{
  "n_layer": 11,
  "positions": "learned",
  "qk_norm": false,
  "tie_embeddings": true,
  "beta2": 0.99,
  "decay_shape": "linear",
  "batch_tokens": 32768,
  "z_loss": 1e-05,
  "train_tokens": 142400000
}
Each number is 50 + 15 x the weight over the matrix's rms, rounded and kept within 0 to 99. Layers, rows and columns count from 0.

# down: layer 2 MLP down (transposed), 1024x256, rms 0.032, rows 927-953, columns 0-127
# up: layer 2 MLP up, 1024x256, rms 0.0339, rows 928-954, columns 0-127
down927:38 44 64 41 43 63 47 65 67 65 44 63 54 42 60 50 43 66 56 58 44 46 54 43 37 55 46 64 34 53 52 72 34 40 54 60 49 55 43 47 63 41 72 41 59 84 63 64 39 63 58 64 51 86 60 53 51 31 62 44 38 51 49 64 28 49 39 43 47 55 37 71 70 49 49 48 53 36 56 34 38 53 52 47 42 66 26 55 50 70 32 43 41 43 50 64 48 31 28 59 38 37 53 53 48 52 41 50 44 46 82 65 43 54 51 38 53 55 46 59 60 31 41 54 37 35 65 50
up928:61 90 38 67 49 46 62 58 58 36 45 46 57 46 78 48 40 44 49 37 53 60 29 74 59 75 52 39 63 40 48 86 43 62 29 58 30 45 53 56 34 58 55 62 41 99 51 59 40 29 26 59 49 46 77 55 55 13 62 39 30 71 39 69 53 84 42 65 32 53 41 73 32 56 58 65 41 72 59 43 57 49 38 62 72 52 45 53 30 32 58 65 60 43 29 62 45 80 47 78 33 70 49 40 49 49 75 55 55 58 06 56 54 61 65 50 46 60 41 62 40 20 40 58 40 45 72 38
down928:37 33 48 50 50 69 41 68 55 43 41 42 28 60 47 54 57 39 68 58 40 41 47 46 28 15 61 54 51 81 58 25 53 57 47 40 73 68 43 71 52 52 86 45 66 49 45 54 53 55 33 62 58 52 43 48 38 51 34 35 42 42 49 32 60 39 30 30 57 27 40 44 58 28 44 44 31 59 36 80 58 77 48 66 44 46 58 52 80 52 42 57 67 58 54 22 57 36 32 54 61 11 45 61 62 70 43 35 59 68 89 63 54 23 32 63 28 57 67 11 60 80 41 86 38 51 21 55
up929:51 77 41 51 63 36 46 44 52 45 50 22 50 34 42 45 43 26 49 42 41 44 45 62 47 22 48 24 50 66 62 44 38 58 55 41 22 80 51 35 50 42 41 50 44 37 32 73 52 38 39 39 23 38 69 61 35 38 59 81 35 63 60 50 44 37 44 65 63 44 20 50 61 56 41 36 70 50 73 65 46 62 53 55 54 55 42 78 48 62 57 75 48 79 45 86 35 27 39 37 43 52 50 41 62 49 37 59 36 67 47 52 54 38 73 46 14 54 59 74 36 71 56 55 32 43 13 63
down929:60 83 36 34 46 30 48 42 56 57 03 35 43 72 14 63 34 50 30 48 64 47 27 71 54 26 63 55 28 75 42 26 45 69 39 35 48 41 76 45 47 25 44 44 66 68 56 54 44 58 45 87 44 28 43 19 49 37 71 35 48 55 63 27 54 32 36 65 47 39 33 25 60 38 72 47 41 45 58 31 45 62 37 62 54 65 55 59 50 80 67 42 60 50 37 74 34 54 30 87 69 52 64 60 82 62 46 50 52 48 42 62 50 68 65 58 59 44 42 46 56 39 60 54 46 25 35 69
up930:78 62 42 54 62 60 57 69 43 63 40 77 56 25 56 17 44 42 67 52 22 51 56 53 66 47 36 46 54 69 40 61 40 69 54 46 07 61 57 48 44 40 31 43 42 66 45 46 33 43 40 53 51 61 28 71 46 23 44 50 23 45 25 70 48 72 66 41 27 41 40 44 70 61 81 42 41 57 48 27 44 91 56 80 62 37 47 69 67 41 40 35 43 61 62 50 56 81 39 70 69 46 33 63 46 31 48 38 58 31 43 52 66 16 49 69 01 54 49 66 60 27 46 45 23 37 41 48
down930:65 28 48 46 34 51 32 42 34 59 55 53 23 29 68 63 01 69 50 56 49 50 64 55 24 33 43 47 60 25 41 82 58 49 23 10 41 24 47 50 42 46 50 18 67 98 36 58 80 43 48 51 38 42 76 35 60 53 63 52 65 39 46 19 61 80 52 29 43 36 43 55 50 74 57 42 47 48 54 36 35 49 54 48 53 50 55 43 21 45 59 56 33 25 78 27 58 38 29 09 87 55 52 43 73 54 48 36 51 53 26 20 34 60 50 52 85 55 50 48 50 28 46 20 56 72 55 57
up931:40 42 44 67 56 55 39 81 50 72 46 60 49 62 53 35 51 52 78 53 55 63 37 29 57 33 53 45 66 14 89 46 24 62 42 82 88 44 46 68 55 42 51 45 61 79 79 35 22 53 64 26 42 73 73 43 47 49 36 48 44 39 27 37 58 50 30 53 56 86 65 57 23 56 43 44 77 30 41 50 34 57 49 37 56 64 64 46 55 31 83 45 69 46 40 57 47 42 28 72 61 46 61 64 37 59 59 27 52 34 76 31 45 69 34 35 31 49 65 32 44 44 33 59 56 45 33 29
down931:46 32 54 79 51 40 67 38 11 50 87 61 58 67 32 21 48 64 46 49 46 46 81 37 33 51 47 28 31 79 44 51 57 73 50 24 67 71 21 37 57 54 66 34 38 58 34 64 22 67 46 75 54 07 52 51 31 79 64 30 42 67 34 61 36 51 77 59 61 78 46 40 48 60 68 38 52 43 44 23 61 42 29 35 51 61 59 28 46 83 34 56 38 96 59 63 58 60 65 59 71 61 59 70 39 40 28 26 52 72 58 55 49 46 29 32 49 56 51 34 52 44 58 60 65 30 29 34
up932:66 40 45 66 66 46 39 53 45 80 51 38 38 49 37 45 59 55 63 37 57 40 40 87 68 73 56 35 51 11 47 37 44 48 49 68 40 62 32 37 38 68 64 65 46 56 38 81 40 64 58 38 39 49 59 76 47 56 53 68 33 44 42 44 66 33 51 72 62 46 53 44 44 95 44 57 16 59 84 59 49 62 35 48 64 71 53 42 52 51 32 67 68 57 36 64 69 59 42 59 45 21 57 56 13 42 61 73 60 59 46 40 49 44 54 77 41 55 32 40 48 62 49 36 33 34 32 39
down932:52 42 38 61 25 28 58 42 73 20 21 60 41 72 51 61 73 31 68 76 29 34 32 50 68 52 39 36 40 29 45 39 48 45 21 47 61 47 41 26 44 58 40 44 35 43 73 50 54 64 45 66 35 54 35 36 32 40 27 48 33 45 65 61 49 64 36 54 38 62 55 50 23 67 49 37 14 74 47 51 72 70 37 60 42 38 58 44 46 62 43 70 40 60 54 43 41 59 76 54 21 47 34 33 70 48 61 55 58 49 43 87 62 64 46 57 69 50 38 57 25 71 80 68 13 46 41 67
up933:55 46 64 28 23 40 32 35 57 44 52 43 62 36 62 30 26 20 49 66 49 61 26 35 99 31 53 34 42 47 59 93 52 80 48 41 64 84 34 45 41 57 28 54 68 66 94 19 35 44 37 75 44 74 62 41 69 46 32 63 54 68 51 46 64 56 22 37 67 58 32 59 54 65 68 70 35 53 46 34 17 62 61 51 80 77 29 43 51 56 56 59 56 49 37 22 57 63 52 77 50 82 46 40 41 63 57 69 49 41 62 48 41 45 65 45 49 56 64 58 61 14 60 41 62 40 54 76
down933:37 70 47 66 59 38 81 32 54 92 45 46 22 51 74 63 79 59 64 39 72 54 27 46 65 61 28 55 32 25 53 16 49 21 46 43 50 48 70 43 11 12 63 44 77 68 23 24 60 51 72 52 52 63 52 35 58 49 43 51 55 51 87 40 71 83 46 57 79 62 42 70 63 78 54 46 44 28 52 25 34 65 58 52 20 58 47 22 73 64 33 48 52 16 44 21 48 46 68 56 46 48 52 49 59 63 36 47 37 52 61 57 40 56 32 66 46 35 43 32 54 42 41 38 38 72 42 21
up934:54 79 65 14 58 57 66 55 42 90 41 47 67 54 48 66 46 28 55 47 68 60 20 58 43 50 62 37 69 32 64 48 54 38 56 65 48 53 45 58 50 46 64 42 47 51 38 53 60 45 74 67 64 43 69 45 69 59 47 49 36 76 60 64 80 47 56 49 83 34 51 43 25 55 40 35 28 37 57 49 73 66 40 28 41 46 49 51 41 68 50 74 78 66 44 65 47 70 51 43 52 74 53 59 42 62 71 31 26 57 38 37 68 60 92 62 46 67 76 65 58 41 49 36 66 41 30 60
down934:46 71 54 54 59 63 42 56 43 51 65 55 83 60 61 55 27 60 31 61 20 30 45 30 59 38 47 58 57 29 62 23 69 57 50 58 38 35 58 49 55 28 42 60 62 42 50 37 62 27 53 63 45 40 43 59 54 49 60 27 55 27 67 66 71 32 67 33 67 64 37 41 64 47 33 62 32 47 69 46 50 61 48 62 43 67 24 54 52 63 25 76 64 39 70 60 38 45 21 70 23 60 34 43 67 55 51 61 65 44 48 57 35 39 72 41 23 56 61 29 34 26 43 40 40 75 29 25
up935:40 72 65 43 52 38 51 59 48 50 54 41 45 74 52 44 35 64 51 38 39 55 45 69 61 56 50 49 49 00 70 42 49 50 52 36 60 74 51 63 74 46 44 52 37 56 43 83 48 32 33 49 62 50 82 29 32 28 45 34 43 88 50 73 36 51 81 50 70 50 48 62 42 54 48 52 43 52 46 38 46 65 56 58 76 54 49 55 33 03 51 53 68 43 70 74 50 67 49 78 54 26 64 58 45 47 54 18 52 46 58 52 63 58 35 44 66 43 53 76 40 57 46 30 35 44 24 30
down935:49 71 45 59 40 31 67 37 18 43 15 54 38 53 50 65 57 50 37 56 33 54 62 49 53 60 42 34 72 78 56 50 39 51 58 45 41 54 80 23 42 43 58 46 35 56 66 63 69 51 37 50 62 60 43 34 52 40 39 62 41 35 46 81 21 37 72 35 61 36 48 81 55 17 48 46 45 63 36 66 45 57 47 72 74 57 19 70 55 72 52 46 74 26 51 47 69 64 64 15 47 44 45 48 63 64 42 59 41 36 52 49 40 56 44 56 38 54 43 44 27 49 23 29 37 54 63 47
up936:73 69 47 34 61 53 59 67 36 26 38 39 66 41 68 63 58 46 62 54 47 43 56 40 59 38 51 35 74 65 56 50 72 67 41 27 49 45 41 45 28 54 31 61 63 52 35 44 52 45 22 33 46 37 49 54 58 38 45 36 42 23 32 58 49 56 67 39 25 51 30 50 53 62 60 67 25 55 58 51 60 46 45 35 51 39 40 67 44 55 44 54 68 49 45 77 68 59 52 36 74 51 32 37 44 50 37 52 43 48 30 33 45 33 46 40 42 72 31 59 39 58 28 31 65 33 50 81
down936:52 40 44 41 70 50 62 71 70 40 57 62 61 45 41 37 38 51 14 44 85 61 52 78 55 29 35 53 50 34 46 48 39 53 65 49 33 54 62 32 36 40 51 51 39 48 63 58 64 40 46 56 46 57 44 44 53 74 40 45 39 43 54 47 42 52 34 32 57 66 31 32 48 56 46 46 45 44 48 31 35 68 39 48 55 48 56 43 68 46 58 38 28 53 54 41 45 42 39 76 81 62 44 57 44 41 54 40 56 44 83 38 66 61 58 65 49 43 54 64 49 33 58 59 37 59 24 28
up937:61 65 66 39 63 54 40 55 32 27 41 69 58 44 79 43 49 20 79 90 51 69 57 47 74 26 37 37 50 38 64 67 55 58 41 21 48 90 72 66 58 55 25 59 52 47 54 74 23 31 54 74 38 46 57 35 48 24 42 54 35 66 30 42 61 81 36 46 29 85 51 54 39 49 66 64 20 49 48 33 42 65 66 70 71 52 52 72 47 31 18 75 72 49 64 43 34 73 37 56 37 47 47 59 59 38 51 48 52 43 62 39 75 42 55 45 50 55 55 54 49 51 41 29 58 46 39 36
down937:58 51 32 41 35 58 24 61 68 70 53 55 44 03 62 48 49 41 38 61 62 45 73 68 59 45 36 60 62 48 40 59 38 67 46 39 61 78 35 22 67 49 30 44 53 34 55 49 41 57 42 50 71 45 66 38 53 47 26 48 51 58 50 79 08 49 63 43 59 50 37 67 22 79 77 29 50 54 65 56 53 61 58 46 45 67 45 48 47 51 10 46 46 63 61 28 35 55 38 35 74 56 50 52 54 69 53 63 61 73 60 59 25 55 77 39 36 46 78 44 35 61 30 53 44 55 30 52
up938:39 46 49 49 18 55 60 66 61 28 49 55 61 38 99 27 29 37 51 53 44 66 59 72 45 43 65 15 76 48 72 51 51 56 44 49 24 45 39 23 42 35 49 56 40 65 34 44 53 50 43 43 60 73 61 47 79 29 23 67 33 55 44 56 51 55 87 37 51 76 64 68 25 75 49 67 61 18 63 40 59 65 46 54 38 39 16 75 49 30 32 51 61 48 55 85 46 80 51 68 70 46 64 41 38 62 49 41 27 22 61 35 68 49 27 36 58 43 65 74 53 41 30 72 52 31 21 47
down938:41 59 37 63 43 32 52 51 36 62 42 70 40 61 69 28 51 69 28 63 76 59 63 52 64 76 73 29 34 34 64 43 64 25 51 47 38 33 72 47 55 17 61 32 52 65 49 63 47 48 72 59 54 51 25 84 57 46 38 27 45 55 31 46 33 92 75 46 49 57 28 67 60 36 36 53 72 52 51 41 71 42 33 59 43 52 62 66 42 58 38 43 47 44 48 70 70 53 42 30 63 18 73 50 53 64 53 61 56 74 54 47 36 69 44 40 65 52 41 49 15 31 67 74 06 55 28 39
up939:65 71 46 64 42 21 78 68 57 62 58 32 44 40 39 62 37 41 58 54 32 43 27 51 75 34 42 52 26 33 50 21 63 68 38 30 49 74 14 73 60 54 46 42 59 51 48 39 29 41 42 50 42 47 67 15 36 47 55 24 58 60 51 56 75 58 58 63 74 40 49 36 49 70 28 33 58 69 55 45 40 56 52 33 34 44 42 61 47 31 63 40 32 43 52 67 30 41 34 40 54 34 70 50 34 34 59 37 45 21 36 60 46 81 48 49 60 51 45 49 52 64 54 37 30 64 54 43
down939:48 46 47 40 65 38 46 57 56 55 40 54 55 35 42 59 59 59 40 71 41 66 51 65 71 74 80 51 62 46 27 58 49 35 53 20 35 43 30 39 48 39 70 37 65 71 44 65 44 42 67 28 68 42 86 36 48 54 31 50 48 47 57 70 50 48 44 62 57 49 46 58 50 33 57 31 53 51 43 41 59 36 52 53 20 56 48 53 60 53 48 57 52 60 42 55 79 36 40 60 55 36 32 32 66 52 47 68 41 54 58 65 59 55 58 88 47 53 74 46 34 36 38 51 51 42 61 11
up940:66 41 47 48 24 47 33 56 60 62 26 40 56 30 50 41 27 22 47 81 49 59 38 51 49 26 74 48 60 22 55 42 33 56 61 59 58 81 24 57 61 49 49 41 57 83 50 27 53 52 41 44 46 53 51 46 47 55 47 54 37 53 54 27 61 70 38 54 50 33 57 43 47 58 57 38 51 62 45 59 44 62 54 49 81 51 51 55 53 51 43 44 83 44 62 28 56 66 16 49 99 37 49 45 34 51 46 50 68 36 53 45 56 58 60 48 61 47 52 51 45 59 49 55 42 46 55 50
down940:28 39 74 37 52 54 46 70 58 36 38 49 56 45 26 36 49 56 53 36 43 68 57 38 76 54 43 71 44 37 54 46 58 39 57 43 35 41 39 20 43 39 56 81 72 66 53 49 50 41 82 53 50 47 59 47 26 50 55 45 44 37 62 49 38 44 48 73 38 41 45 43 52 63 69 38 15 67 19 20 39 57 63 49 42 56 47 46 40 82 55 51 58 37 42 27 44 39 61 57 50 57 56 47 45 71 60 46 49 36 45 73 52 51 38 35 55 57 64 45 48 45 51 73 63 38 59 49
up941:59 67 34 65 34 23 56 51 87 44 67 69 40 61 61 47 40 61 75 24 45 49 43 65 34 42 39 35 86 58 34 32 55 68 44 69 58 44 23 50 57 51 61 49 65 90 50 55 49 51 25 52 61 55 78 43 58 32 47 37 45 37 04 43 64 49 41 50 38 51 51 36 34 69 66 42 25 61 56 56 29 69 45 40 61 49 11 52 50 39 50 51 41 55 72 50 51 62 36 84 57 45 70 35 47 63 72 43 43 66 21 39 44 47 39 50 53 39 59 62 40 18 55 19 31 73 74 30
down941:60 38 40 51 39 73 49 30 68 22 45 19 39 64 48 79 47 45 29 77 93 17 15 57 46 43 45 40 58 37 44 24 64 58 64 35 50 54 89 48 57 00 65 28 49 32 38 26 50 52 72 51 53 40 50 46 53 63 67 31 68 79 58 69 63 31 59 47 66 55 61 53 32 26 35 55 45 24 39 59 69 41 55 43 39 38 31 53 58 59 45 15 31 50 66 36 28 27 44 57 27 20 25 60 51 61 11 61 43 14 73 70 57 71 51 63 36 65 54 50 55 74 44 61 71 54 20 58
up942:59 56 43 70 39 57 74 62 47 57 40 50 36 47 29 33 53 45 51 34 50 58 37 26 43 62 79 46 45 37 83 48 59 58 62 46 64 55 25 76 72 42 62 39 66 62 62 36 35 63 40 73 32 61 44 39 65 51 46 46 45 36 44 40 48 31 34 47 73 43 55 77 38 68 45 56 42 71 25 76 57 64 42 55 69 39 52 59 51 43 67 37 69 92 39 40 48 62 30 40 47 90 51 49 23 55 68 28 59 55 21 59 22 41 55 67 54 66 50 46 63 19 63 30 51 48 50 61
down942:63 40 55 40 38 32 62 53 56 55 49 43 39 59 43 32 77 26 57 00 53 44 43 41 40 67 34 78 47 47 37 57 32 41 55 66 53 32 36 66 60 47 41 47 42 68 47 38 55 83 36 69 47 58 47 55 57 50 55 47 73 60 80 63 37 37 29 38 55 45 52 52 63 52 87 52 52 42 39 72 29 34 34 46 36 38 60 55 33 19 48 65 42 47 48 26 43 61 53 45 23 58 27 51 65 56 66 41 67 28 36 90 49 64 39 74 45 41 39 57 50 64 55 46 50 28 62 61
up943:67 34 44 75 48 42 55 53 40 45 29 69 34 35 36 68 51 52 63 36 63 57 31 44 38 31 50 48 64 13 78 26 55 52 65 63 63 68 51 43 33 44 42 42 37 66 45 45 55 60 54 40 51 32 64 43 53 48 26 38 35 23 62 41 84 70 42 48 43 15 48 60 73 67 87 57 49 68 57 58 28 80 56 26 68 24 18 68 41 43 54 50 65 43 31 67 72 61 38 70 53 67 54 57 59 55 72 57 50 40 41 58 48 61 61 63 41 64 49 71 46 30 32 40 25 42 70 76
down943:76 53 58 64 40 43 57 59 47 32 13 06 63 34 41 58 59 65 52 75 74 63 58 68 64 36 40 79 39 28 84 69 53 46 62 34 47 34 32 72 61 38 39 64 00 80 21 28 66 38 59 60 77 22 50 49 63 29 59 41 47 56 52 44 51 66 26 58 42 48 30 52 59 68 59 45 32 48 41 53 59 70 55 32 79 80 63 43 10 11 82 56 53 43 76 37 39 71 66 17 51 51 39 52 49 59 75 61 66 57 37 40 59 40 48 50 45 63 26 36 54 33 77 52 34 35 63 71
up944:54 49 56 46 63 46 62 56 44 67 51 28 39 54 29 58 47 44 45 55 33 47 71 45 50 77 48 56 45 39 51 45 56 61 35 42 52 46 45 73 51 46 60 43 71 49 11 53 57 53 56 51 59 47 46 34 51 49 34 45 57 73 44 44 42 32 57 61 82 53 59 34 50 81 43 21 50 56 60 50 52 54 48 37 64 59 50 54 48 55 22 80 50 50 42 68 45 58 23 42 51 53 54 78 46 48 62 34 54 52 38 61 51 62 35 37 54 53 47 43 55 31 57 43 36 55 43 58
down944:52 40 56 46 62 61 47 54 55 45 39 62 53 65 53 64 31 40 45 52 58 25 53 63 39 47 64 76 57 18 47 49 56 50 58 72 50 41 49 33 60 51 46 45 44 60 39 44 67 61 50 57 65 52 55 52 58 57 72 52 58 42 39 58 65 40 46 69 60 40 68 41 60 38 64 70 52 40 40 22 45 39 44 51 48 56 54 52 55 46 30 67 58 59 66 49 55 42 32 45 67 31 74 69 46 58 56 39 54 58 39 59 52 47 47 70 56 51 52 81 71 15 62 54 40 52 43 46
up945:64 65 64 54 51 54 53 55 64 39 61 67 44 49 45 41 39 51 70 51 73 52 28 31 32 27 68 67 62 28 51 58 48 30 60 62 23 92 56 52 32 53 46 68 44 76 23 55 63 44 30 55 34 41 42 30 64 44 43 49 31 52 29 30 77 64 74 55 62 36 85 71 40 47 53 51 22 78 55 62 49 46 43 70 87 62 51 61 56 41 95 35 66 48 44 35 64 45 40 58 47 46 33 49 53 53 72 34 59 48 37 48 60 53 61 77 48 70 42 32 76 70 39 40 57 35 42 58
down945:62 75 47 63 39 35 36 46 66 39 52 64 31 18 50 80 60 20 29 35 44 34 74 82 49 41 59 37 75 41 59 30 67 64 55 34 49 54 30 38 47 66 51 57 42 74 50 64 49 45 43 47 56 33 64 66 65 55 53 50 61 42 67 62 31 36 68 43 49 79 52 68 43 41 33 58 27 75 48 25 40 59 52 47 34 29 63 66 43 39 56 35 67 66 63 62 41 46 50 46 32 49 42 58 43 50 38 65 58 64 27 44 39 55 46 54 42 50 43 63 49 76 48 54 57 41 59 40
up946:51 76 62 62 62 57 25 93 73 60 37 47 71 61 70 38 39 81 65 35 68 77 34 46 45 40 59 35 38 00 65 27 39 45 59 57 57 85 55 41 74 36 50 89 35 66 54 58 45 39 77 64 43 82 62 49 54 57 36 68 50 52 54 51 39 26 59 28 64 48 49 72 37 58 38 42 61 41 67 83 88 49 53 49 37 53 42 82 60 00 92 45 68 52 48 95 77 43 66 66 53 15 34 60 67 42 76 57 38 32 35 45 62 97 51 07 75 57 65 56 34 49 28 31 30 35 32 62
down946:35 77 65 50 89 42 99 51 24 41 57 40 34 51 34 49 22 53 46 31 00 57 45 50 40 59 00 56 46 52 65 20 56 64 14 57 35 69 33 68 61 91 59 49 99 43 19 24 44 43 00 92 37 00 62 43 49 62 52 71 42 49 12 63 41 14 16 50 55 36 20 00 56 39 57 24 00 69 54 75 15 63 43 39 63 70 58 46 60 54 57 63 51 47 46 41 37 83 64 94 64 78 33 86 36 46 29 74 55 36 48 40 40 43 68 51 52 44 28 49 60 57 54 21 65 52 43 25
up947:56 57 41 50 65 18 74 62 52 90 65 22 48 59 51 50 41 54 54 61 63 44 49 27 54 53 59 58 51 09 63 44 36 49 52 48 41 58 27 78 43 44 55 50 89 51 22 43 16 59 44 55 55 49 52 49 62 47 38 39 48 29 26 45 44 20 55 39 76 44 82 81 45 47 67 57 51 36 53 55 45 65 59 63 35 71 62 64 36 49 81 71 25 51 04 67 44 70 45 36 52 36 45 40 42 38 61 12 49 22 66 51 61 62 58 45 67 28 59 23 50 31 63 57 33 71 79 78
down947:60 40 57 63 65 50 31 29 46 87 50 76 60 83 53 43 39 44 51 30 54 51 81 32 58 69 63 51 51 36 18 22 63 56 53 18 26 38 23 70 46 63 82 44 15 73 45 55 60 58 73 27 48 61 52 31 48 59 76 37 61 54 25 32 78 96 39 53 77 59 46 80 61 30 47 43 42 27 29 09 53 64 16 63 49 35 69 47 51 90 24 28 57 54 56 59 96 53 56 53 59 52 72 75 41 66 36 77 41 68 60 72 47 63 24 40 79 32 28 63 36 48 44 69 34 51 32 51
up948:52 54 54 22 35 50 63 59 28 37 53 74 49 33 58 56 37 58 69 54 63 65 31 27 59 09 79 59 39 60 49 49 37 42 56 40 69 80 19 35 70 41 10 42 49 49 70 47 33 46 30 49 67 62 49 39 64 40 31 46 53 49 39 76 65 54 58 38 74 53 44 59 76 53 34 34 51 57 81 65 62 67 57 31 46 31 51 58 45 53 50 69 49 45 18 67 63 42 51 53 48 38 29 48 46 35 71 49 40 50 22 59 71 78 67 60 35 74 51 37 48 83 43 58 32 44 38 42
down948:61 57 46 51 45 52 84 73 69 59 67 51 47 57 64 39 63 51 37 49 45 50 57 72 57 88 38 73 60 49 51 49 51 78 44 50 41 51 75 19 64 47 79 76 49 45 33 27 56 56 25 21 39 49 42 60 28 55 49 38 46 48 58 68 79 21 50 45 56 55 71 56 48 38 32 60 56 31 44 65 63 44 56 71 38 43 77 41 17 60 36 73 59 47 44 33 59 45 60 43 64 51 43 58 38 42 47 49 41 42 48 61 47 65 47 33 68 51 29 44 56 52 31 69 41 75 37 30
up949:74 47 48 35 33 54 37 66 61 52 35 76 48 33 43 53 42 34 50 75 26 70 16 57 34 43 55 62 72 32 68 50 30 80 57 37 45 60 48 62 52 64 44 57 52 63 50 41 36 48 52 57 32 74 44 52 44 42 40 46 38 78 48 32 69 54 53 59 50 43 57 55 36 39 19 36 60 63 45 60 66 60 49 61 69 54 37 59 37 36 74 43 70 42 47 37 21 39 33 48 55 26 48 46 43 40 56 44 56 37 47 48 36 77 73 27 48 34 56 49 76 17 48 39 62 01 47 54
down949:22 66 35 41 60 26 35 46 54 46 46 56 41 34 76 26 50 02 24 77 15 58 45 09 64 47 66 60 28 72 74 55 45 35 73 62 65 58 33 38 61 46 60 66 60 70 45 66 42 62 36 55 59 52 45 62 57 77 63 58 57 31 57 36 55 48 25 40 54 39 54 42 61 83 39 40 19 42 56 76 53 53 59 79 71 49 58 45 79 45 58 58 50 57 36 25 32 60 53 52 49 95 55 52 39 53 67 58 50 79 65 63 40 67 66 42 37 60 22 43 51 19 58 68 48 42 63 19
up950:51 61 75 64 68 52 12 76 62 78 39 48 42 63 43 57 59 65 70 76 65 43 36 91 55 43 50 30 78 34 44 46 38 52 65 70 61 41 57 36 28 03 56 52 64 99 41 53 41 63 71 65 55 56 40 44 53 65 57 59 51 60 39 58 52 65 49 87 52 41 58 52 43 60 70 63 43 45 36 59 57 55 44 24 44 38 42 78 63 55 55 40 60 42 48 28 48 67 67 63 52 55 47 42 44 41 34 54 31 25 60 12 52 62 25 49 14 48 57 50 52 68 39 49 46 51 21 52
down950:52 47 45 58 73 46 71 60 84 49 46 52 49 74 61 45 44 47 50 53 44 56 69 81 27 34 50 37 34 41 46 34 51 62 57 57 48 57 54 45 44 42 29 28 59 36 61 53 65 39 39 51 44 51 87 93 52 67 50 62 54 46 72 60 59 49 00 38 44 53 42 18 31 57 17 22 87 53 45 44 50 66 52 24 37 41 64 57 43 49 36 55 50 47 72 56 56 48 51 43 23 25 62 43 49 47 42 99 51 44 45 62 21 70 47 46 17 52 33 64 35 41 60 52 31 39 42 22
up951:68 53 54 49 71 38 57 92 75 39 37 91 47 50 66 15 52 51 61 49 52 66 41 67 57 48 60 58 79 43 68 28 52 65 37 65 35 46 65 65 55 32 36 37 81 38 61 46 72 57 58 53 36 58 24 68 49 49 54 67 50 55 39 68 48 47 51 32 62 25 11 70 25 47 24 66 33 39 31 42 65 54 67 52 47 55 42 63 63 62 60 53 41 53 11 32 26 83 40 74 65 36 50 29 65 54 49 78 52 29 30 38 68 57 71 55 41 53 56 57 68 31 23 51 55 53 57 50
down951:57 55 49 31 41 29 35 37 50 24 42 24 45 60 79 45 70 73 78 61 40 53 52 38 50 57 35 56 74 54 44 54 66 81 68 29 30 44 30 43 38 57 52 50 76 16 46 70 41 55 31 56 55 62 54 59 54 64 81 85 37 32 58 53 32 53 42 47 60 72 38 35 46 41 31 80 32 39 42 41 35 55 55 51 72 29 36 45 76 55 29 95 27 50 58 21 28 46 57 67 56 44 27 60 58 50 51 72 57 35 42 44 43 68 35 55 43 60 70 56 54 58 42 32 68 68 60 99
up952:85 24 54 52 46 46 32 62 49 48 42 78 43 68 61 37 46 42 44 58 55 87 52 31 35 55 81 73 55 51 72 22 28 51 78 52 56 99 49 42 40 43 44 51 80 62 66 62 49 36 37 53 33 66 37 30 63 68 40 36 55 57 59 46 38 42 64 60 52 25 62 61 18 76 41 23 78 56 53 26 73 71 44 33 66 45 40 54 53 42 42 40 75 81 73 50 47 61 30 34 72 40 36 56 25 58 42 52 34 55 58 30 57 55 71 43 45 53 61 65 85 26 55 44 39 15 25 64
down952:41 67 62 56 58 75 51 36 67 63 83 43 38 39 69 65 81 28 39 34 48 55 41 34 90 74 25 66 54 57 72 41 39 35 45 74 28 69 22 13 44 78 39 25 45 68 32 33 40 46 27 23 26 37 48 41 63 28 49 27 76 36 15 61 20 00 59 57 58 87 79 87 71 65 61 56 67 26 33 40 61 51 59 59 57 50 52 70 59 73 41 56 62 58 22 59 63 41 68 48 56 72 45 53 68 45 48 83 68 73 11 57 40 70 29 44 49 64 36 49 65 52 71 51 28 17 32 26
up953:66 52 37 54 45 44 23 41 55 69 11 39 45 56 74 56 07 50 41 44 56 40 47 42 66 45 68 50 85 37 44 26 60 74 71 31 62 57 37 51 31 46 37 63 29 43 52 41 65 53 47 32 32 58 41 57 56 66 49 62 35 37 51 59 69 63 38 49 49 85 47 30 50 83 35 27 47 53 60 61 57 50 52 19 47 53 67 62 81 46 60 48 53 34 37 54 74 61 40 50 58 42 50 32 18 47 57 61 41 29 56 32 61 31 33 56 44 52 45 38 54 29 26 64 26 90 43 81
down953:42 54 68 49 99 43 72 41 51 36 57 11 59 65 47 43 36 62 36 76 39 36 53 57 71 68 31 30 56 49 62 39 60 45 45 72 54 44 54 44 37 56 34 46 32 55 43 34 29 43 47 52 57 80 60 40 38 72 31 72 39 73 62 58 44 71 25 78 49 50 50 52 67 39 38 48 34 36 23 58 46 63 47 37 36 46 55 60 39 48 26 71 62 49 41 20 66 53 43 43 75 61 55 54 31 64 64 58 50 32 56 47 47 48 42 61 63 36 47 43 33 59 43 30 33 56 41 26
up954:51 63 49 64 54 58 14 59 37 20 23 45 60 14 55 34 63 55 50 72 61 66 77 33 42 17 61 28 58 31 43 64 55 42 37 60 64 73 39 93 49 46 43 20 56 59 39 62 41 13 41 59 75 25 56 54 52 30 51 61 29 60 45 63 50 63 53 29 30 68 32 52 42 72 60 40 56 58 67 49 60 66 63 32 61 79 25 57 57 32 54 20 67 58 52 85 47 69 50 39 46 60 65 53 52 57 57 86 52 53 51 35 24 47 67 55 42 54 44 41 24 66 60 16 57 32 56 58